{
  "n_layer": 9,
  "head_dim": 32,
  "norm": "layernorm",
  "norm_place": "pre",
  "qk_norm": false,
  "bias": "none",
  "parallel_block": false,
  "init": "normal",
  "init_std_down": 0.0333,
  "optimizer": "soap_variant",
  "warmup_steps": 200,
  "decay_shape": "cos",
  "steps": 6013
}
Each number is 500 + 40 x the weight over its row's rms, rounded and kept within 0 to 999. Layers, rows and columns count from 0. Numbers have three digits each. The size before them is the row's rms in percent of the matrix's.

# layer 6 attention value, 512x512, rms 0.0233, rows 109-159, columns 384-511
087:451457526508449519480526508599476469544524411490496482536468468531487504483464465561480523504497463434517490474465507544503508542516511502550496509470567452550524508501547467524549466448466482480505519544563529451511524543480472446570551488516574513518526510510463467460522539423518603510472591501543469518464541549545498499475502520494537426505595512554556436380452479487478517528473
087:484464545515561535462526484413574414572531473556539521465447502449412505489452607470485456535532545489524524472452481486406478545458519443414463561489474506502525464454498468462489493500447532474515496510436485555514555531517513568483469499541443543496456516523565539559514466462525424457519491500470490449506474443480508504484469451454425442538488421543555461487584505513517512478518
097:533491477522481492531461476487483481520440502497493482493472451498539540482535584520513528489448437471484504542460532516493482486504506488439516413478495488486518447488444525546491489558536495442456541528528549495449502558468400441465452520460467506452417547482396508434440494501401426446435488444450473450521501441540463496467572531517434536435475486555524457486484519470430466448520
089:454516523470628513495524574480550468549475482519529497449516538488437420472463487492480439476475527504553504533488516556512527518536511455429526443489451498517539523466461528497459458445479477521460514492511519496524526472554505507442578485472536487515407489505564504562523465530430501402468539518576506506496441462481472463482527512485471521539536453532450481470534575456524495477515
083:487540522496512479442579450497504498486514456489455495532520523568536539501479515521485469537536506512496512524481500529508547466482475584536488487517425556432498481487553519449477478435505524479539531504571412562546460517516543506514589532488499459483591460473479504447558594496477495480536486631514537529494499556530572462499550481510481564468539449552499504558542540489588467456535
092:531514525554547506518549492511523453522438473498504519428504500607493501496436491494464469497502475522460508461472489486426535532511538434462470440532470491561535530424483509450536410434476498543478552563559460513527449529524502488448499534527523522540499563503481554494535486490490496506504486516455456562529488506520431428526412526484530539583452491514482489437522511460552536467565
090:541521446535526460470483464429565564517472485474479578500449484494498379434595524507502458520456422461462515457487573425596460480446539477499538475451409553499561516526513500494493472542517538476543417458433447500486454527550425468476540483491493502494524450444577465447513503495509440518528482478490504511473443513499489498527482478518446436522558494422494481438473440511498538464499
093:504537512489490521492527419500493472437561474470466445537508542480428498489466532523574498504521521559579528497498462542492538482543459540556505483502562509572498466530489577512483516490486512541565473590506523483591566524514511547496537451535472457535587511546483529548532546496518530470557439453490560514530526475509462487463424496544442514503478439486518484446641508495480512577531
090:496433506538510539497484483570527494462524474462499520546463521480512542581547466519450469563546514473486558416483493565456484533495514477467540527494521530514524507436516587470503491476540546439512482468502425559533502499455505427503540504510425561485478487473523506497485473502507450510489578524482519429516515538490454472509541543549520530477518505489532499537429486541496475489439
093:477502498506536498530502551568507547512494555534498459528523516528529536487495468504514498550454504473512472431479533539549511483489439545450451482551543527518508532586459452521487504531536527505501527517454444484521503545506500504481538459435522479544466505579543501466507463490440422501542581471519442626492482512464533485505526467466529469552482399511495492525562604544519499512463
084:564560490501580486456526505523494448498479519531467508444531559562442539544537515491503521486531425482488494408504582492476549473472458457518463544495529511462514613511499553505485511543509415514490489524538522587487486503459505442509470469550528484506520431489495447474516466469490519454443586465458582465485423430518523534532453557549527467510584509479486455504487475488465487594481
097:489554486486472536448525474554510499425520505491472427492483517485482537448564503490570506532434516452519470498501487481479446527590515570589500437485520480580498449609536422488515441505442448532544478488582520510462476456583450548463462442472452530515484448462492433496511480440519541541504514491502514498442514488556532562453543437525488478532469525466518442538491530462486489491533
094:535470534502534547489426495454479496446451509559581533479472489460548487558525482520492531520456447430515452444486515473479491528497499470481484483470480446570549470459523490448523460541498447431496517533481514498481487610486530524513466485489499462502505511425482550450512428459542510445497451517506527466538473455550482512387509470453444518489486523500475462479507506483471436441438
094:514531483511410511498483435474521614473531546498496590477465506456465472536438506455484523502472496455488542486475496479468531471430572512586529439518553523486461436558483503563528495439536514556446503488501534492402550467493515459465484512545528520439483500496451479473514501496509518418471528505581521499462423519485482584458551457464490430453565447470539527512461505481482427523487
095:521490514460544559536487510539486523465488545471530539606463453474472547511534501518544558499516501515552484514555526522424512488555527588570470495493465470560475539538523518542500503526464391539520478453556520491494526443539529508405512441445515439474534511507531495541558472487507555455481591579545498570491460492533507497444477483413532494575520483532507458452479478518453541470549
084:543499495469513499532475534495511527468495472439533478496593483482502521572368517490489484453523427463501477526475533484485482532448491512437521480524516474531567514471523456451480496554558523491487450479509555536508504532573529538559595533531432500500458434572466518517565532396506387453534428505457560522446498520486491536495397410474472578506480533469520423545538503569480545492523
087:534521431476472545502498490445518482537490487530439450508526532516559511467533403524472600473498571515502567518479505433460476463509518503465541526496495542474474553420495527484452514445488459483508535517486464542526546435446442405496515456418481512522492448530498528522503527437471506450507495412496520615533532452421550416516537541521481465459537496440548473479490517499474444487519
092:517508438516500506557551498603531495428502518447488515546577488465559507545534550403507477530491490464481450500497488519536490492506502551436479514513543505523492504490477551457476558523572619550472467514497492536472506474474511553533487538513470596451472546448429516497557534488485503490466442423492474524507516512482507489550486473510514473487491577501513559519443520552536473540542
090:559500530519466537542494532505473513521505383521448509514431462512530567505487604568461499543511450517447520529510551569533516518471500588504502496484500495604496516475489508496510496458527483556466552558510377487504499513526547518442523482490520437508499444425481439519558471453485515476459601504547536496537596516502414561524446490492420493457476481482543473456556532487484406461568
095:472519500415531513427488503551581480554472492518499429543473443454533497512511499443592447513561537449501510486488470498512506511549542525525524458438509560504460474481499444456522387453493576467448558552478527559503491501492532427469494504517433467428528469513499418509504490500476509429495552470560523526506520513526553522440501499470578472551492513529519509488467444479484539547555
105:512501495539475488506527511516532470471477506478479461533533483542516504527426438473449476476471483475529465433472442482496520472460502472513420452555555560525513466506488469530463459427517517552433527443514510486468465472452497535507429486468445467445498528544454539446498442503570522497555537459472472450503455515510467468512448523509453499478505477480470495461447489474516445523534
097:470507480492559434512500515489467549513485512517542428512402486559480543479528516535400506518465454482509482457542512482514488492457490549526466491468467530499468446504479571618506439426401468563496424481603514538514550487512586484465443529432535544498447469471494516491533445432500519544499487536506453450592435521511505547469542539505535509510445496480569481460478514504513456473405
096:479455446487418521469519535462525553526524480520442441522412461553553508486500473457490499447607511490503500531503513525484524475459522414526514455531489557458407495444462450466504475562504560513483485455493493506529494509482488503466486535538485524479483486538573539569513451483489572561459508509518523586544564581465499558478487525504491508481567457464562529400502549463554494458443
097:474496515513548513528497441519490531618478440519518454528445503561516445481522514495466507555455508476437502494529475497487504496453467487508579536534524550452435556441499532455564539647562461492554484560504520489464441560471528550480517453461553513524516474508525453531439539525497477526453454488489500528561533527489511474505507483491497561501491509486630462514506519543483544471535
096:487499526500490437538485525456528479451538426490487458563515405528495479551459470488550490497492491495512480473439490485536518453521464567459521564558501480484429486489435481445490530444539458542429453544484508451543551543560408512462526520585529562583513507487535470457476532520594464494459464521481491467481557573526596471552551483497505429520501477457491516516471465474536469486412
092:501453512470454510534510563496452593500480425505476490494528568473494525515522506490531505496505494490515524492519438545511538434529501566559481466452503493498499453413489439454512480468530518460508521479486455559528489500524470442457542515543544444464453462468442508457496426509541527539500486460503503457586553509498487456490487534456389442546505546505514481479486480522579577479493
096:494511518544456482551541541456538531543534405479557539491515552488559514497496535533433446507507506464534518526466462496440530468478507468505456549572535533512510495584500442544561497547544498573538540533506452552510550484499482497547502456537520563488481540502503554539517457597455501524510426492482461452460518474490478494530493437492457392473439462481523501496493456431491549472513
092:480440560434418524442501484530531473492614475498488523401473508496519499521555491465461587515508501498495443504520581515495612440518447523491501496565485466504486568518530551459414517494475440454547458543443473495619485467451530499541467429550439520521503503462439468475552479496528510488501467594547442538466454475491522550468498527482465539480474530495487516508493559488531422474519
098:461492441497512499535505429473494450419501511458536505488524508544556478490505474543490517465497501492515496493468445442493482481499453506524547510511449496483526433444558499540493569434566534547548491487486508521447507447460489433500474449530505484517495573529542519449406469543482535444522529465495498382503549460527507490564558436468477552485505472520540549545577464433535496455552
099:476536482480507482415500469519516542585516500552525470497478512535465537494484495479448468506517484503520520516517493534533481540528523524531461493482496484515494474470521556488463482496549557569501481516494438466512564473476423519514527451499470554518579473508442482560527529517484437520467419476467596508488460540527481487433516541472450525482461453536484419538497509516568478519407
094:489530448495475524470479561476497513462564473517486500438522444603463501546528432519492497481489553534467502440484519488520480436516558458495478495576482524534539544538512549517496426456527494546522523499532467458577460474564564570493538411449502538503510524478549461534540496521527448436499469432500460561447570485469533519510493549535430517535493554540455524452499547467500516495508
095:526462511492497479503476519503518523517461474507464505548511491487496548477525495494482474423531511503495531563517486512452521473427511497555514550491547485494534503473461513497557467596502466492435490493450473496536553497497561528572528523580484490445475503542513446457510516545514502462532507512503464513472558494488535500522453408540460528463452522386542524496490514489432516420418
100:458411522524596498518471480527499455548599505490468510532500496562484556504481463455527475475489504509475509545498491533522539484443427500547497483499467535447511585529519486529472455521520489597515493499535486433508485497507569461428454527498528509534567501507446552496511500577479554462505526505512443551462476490488486461535539539449558457513447492473432449505496469518586533563421
096:465532471518468424586490482429521432524608494477397548443499492592488562446542521450517509417481567503583486475519551490559485516543462473525474531516492520564511593482569490470530485524512516489392452514544555502529555494555568493490486509531459440429545548535448541470459547544577503542460479509579536472458529512518486526465471461532472545490518486537511550481518528543456506494441
093:516534533507474458541516481485559551474508488471522535465565459520567516475547544456443530507534464531540503493517560460488498538465520498531518510490509455436436565481487518519440478583497505495508506512491493461524510539507525542583485531491577429539529541476495472553470528537514534481461475515514530558510472504547508542529482451471491528473523450539525559562492478473519494407514
090:529544591475511559468450552512522465539513489543524493525472448513535480471559486427449566454554567432546491463496505464514568582493552588465450544518479443502463447475539580506472516525518507468528460563526519510519439474351494537518486506531500529579473543524521540521454458503518421540521504457532517500534502475590508491477570493522537556493463553465567458457484565492507513527568
096:458485440495460582415499490481494525505516529518461479505517469518537442550585544517486456462490375545490482529479459494607524480533530510508413531518543496480536586577553480508532502559571584415480553546530611500493451526511449531496486481479508468482474577505511446523514436540450470502529516452507435532434485532499544516538539586588433464533515465464479609498528512496528548487551
096:524524477508498480547481554469482452510487506456477525512506532510566473476462547480489536494473577491442540522449473489459471412445508568439565516524510637460531528459510522492613514563568475529460481458512515506551544583497473553478568464463467505510416492530410498482472469446518563381504440478459501444548517521499452538554458433532490474464471471454503465521517542530457460467491
090:495475424493532491556540480514471447490449460514584501441479525538575481461415529489498480493539524493447527521459523510495478480504544494564482491426538495542556525435504505523491476536461520485508457519506483581537496535484519522523508510502522486437533448603384521492474507480468549515544472430551532493433467474505510510564461505509456511540542472405581511479590435517428441486495
102:595490544461512476428443530502505416474506554511515492479539540513486504437509445527472509486524493503512544481457475494500480522511542468459456465510481559446609465546450558468415514516516540507526501521508444493472453507524507541493507550493508500478521472496472473488498456534527463499458505508568505459488524529540496535446494576453516499454456532508501529452470529471445451511532
092:558490516513525554476449505515577485565529501544549458523554547477498502501494435453546472523501495503509488547511414446468439550512449511524516550555546488462479514548524418500436484403577522389505475407512556473514452494513479472519464546561537500481554479490505514538548482434460523483488540466529529450488541503522549590498526508517507476483499480485521526545377540479522517481546
099:483519533478497481472552519529514479509525486474506470400508597535563494464451470540431526473497540437493496414501575445507485431547509570478468503393490511573546546554454510537463513522507518475540516505578430472536486494529444529590486452512488585466499455574531565525538496516466459504516525519547496500521440491422490520531559467525501455501516498530438598505521511438503487488512
100:460512518501453555462484496519501468417537586496529492456542540523516517492539482454513521481511462489509533486493484519539548581457516519479557417507481501545459471529529451473501513434538530453538516467563496501495494504433543431460468450514524509534392550512527521551530464477581519444477562478543514544526517509513463462474440545534490373420459482458494476500482476501434521491522
097:438514453476435396514459514533585520554534501531508429468519458505524525511499450543550540479532499474417533500477493466519514451502422495517515531487509526488528521472494515519448515527430512550540484498509487471543579582438504534495442502483448588562541513514456528493485453537536523486484543539512561478461437526505411551504566431511547448457410496496485566468481472495470509434354
097:422479451428484462428481547497542526573543454477487448483450503482524514415472535495439464496518478483441500487494516524480511490543513469572523498547542450491491467467480566510568488613550496463555552557531493470458508573496553450466503497476478447471554513534493491479534488562557498520482512460480498566475453488547507481535430489485578464545565486517488492477525520481424546490553
094:538505461519457496521491498440460527417518420499533459537481423562490547465515572577535465477505507435468521533407432505512511492541545478486531504484491509551503483551456466442502564511439493435458493445522536470491450455569495470468496489557523536470535484489467517506495575568403574512545490451518494511463541496550481437548479557554548514444508513505534493475478510444461501497440
098:454467454433550458575482564564515482485494516469587448498473474473458478466580539522564527495511446487541472588462495556521514569521515484516505538643564505503597486518481505508499495446521487422521526496526505490513435449539459561515469480480580500491547423456508455540447481544477453480492526553544427529481469537494542450450595483559470494467470434527428512492545486565457537540541
092:438531504610474443523445473563554547554480552499522503516468511504523528488490472612466510496527533501459526521486471520475508480511467463497465480530497541485503536485502511490466528589439467468508486495488473497500525474504411481433557506541452535516545452545479509475399553479524460488529493499480435571578493493519514483567395538485543548522453562493530479520503469569507464459545
096:492517445522556528504520509517486451454514579446461475533504475456538473548499579546471524493507541510539484566461545464513489503525510484538461513578579508417527523481489442598487504464498405490499525535515514438540515536454465483511555460576460528508461534508500485520548462514521427508455516493547499517509520524474539465501415541479514540549474511460489553397502501509561625480541
101:450484499544429512531582476433421473545466463531562539524525521494644530532411536463483520551506430438581448511442515523523522523444500579422484505519502500455552483441577537531492467528497535491543482464486482471479492506523504501436464518521467448524447466501437532572476471494447501563492506513486402459536530503560511524437567541449505478555487501525493547470497481468561543534459
095:542514479451551445481517489461565486465453539491496483488504561602485511544560430460444455477423388492550524526519482534507456525529476545438542511462587515510505516463461497455475462500544541421444481532421485424544463437493527458492499484413504538504515515524558472496505559505527469566519466551461479543513534471501495480549499510501472459492460431468465477465529541499531484452516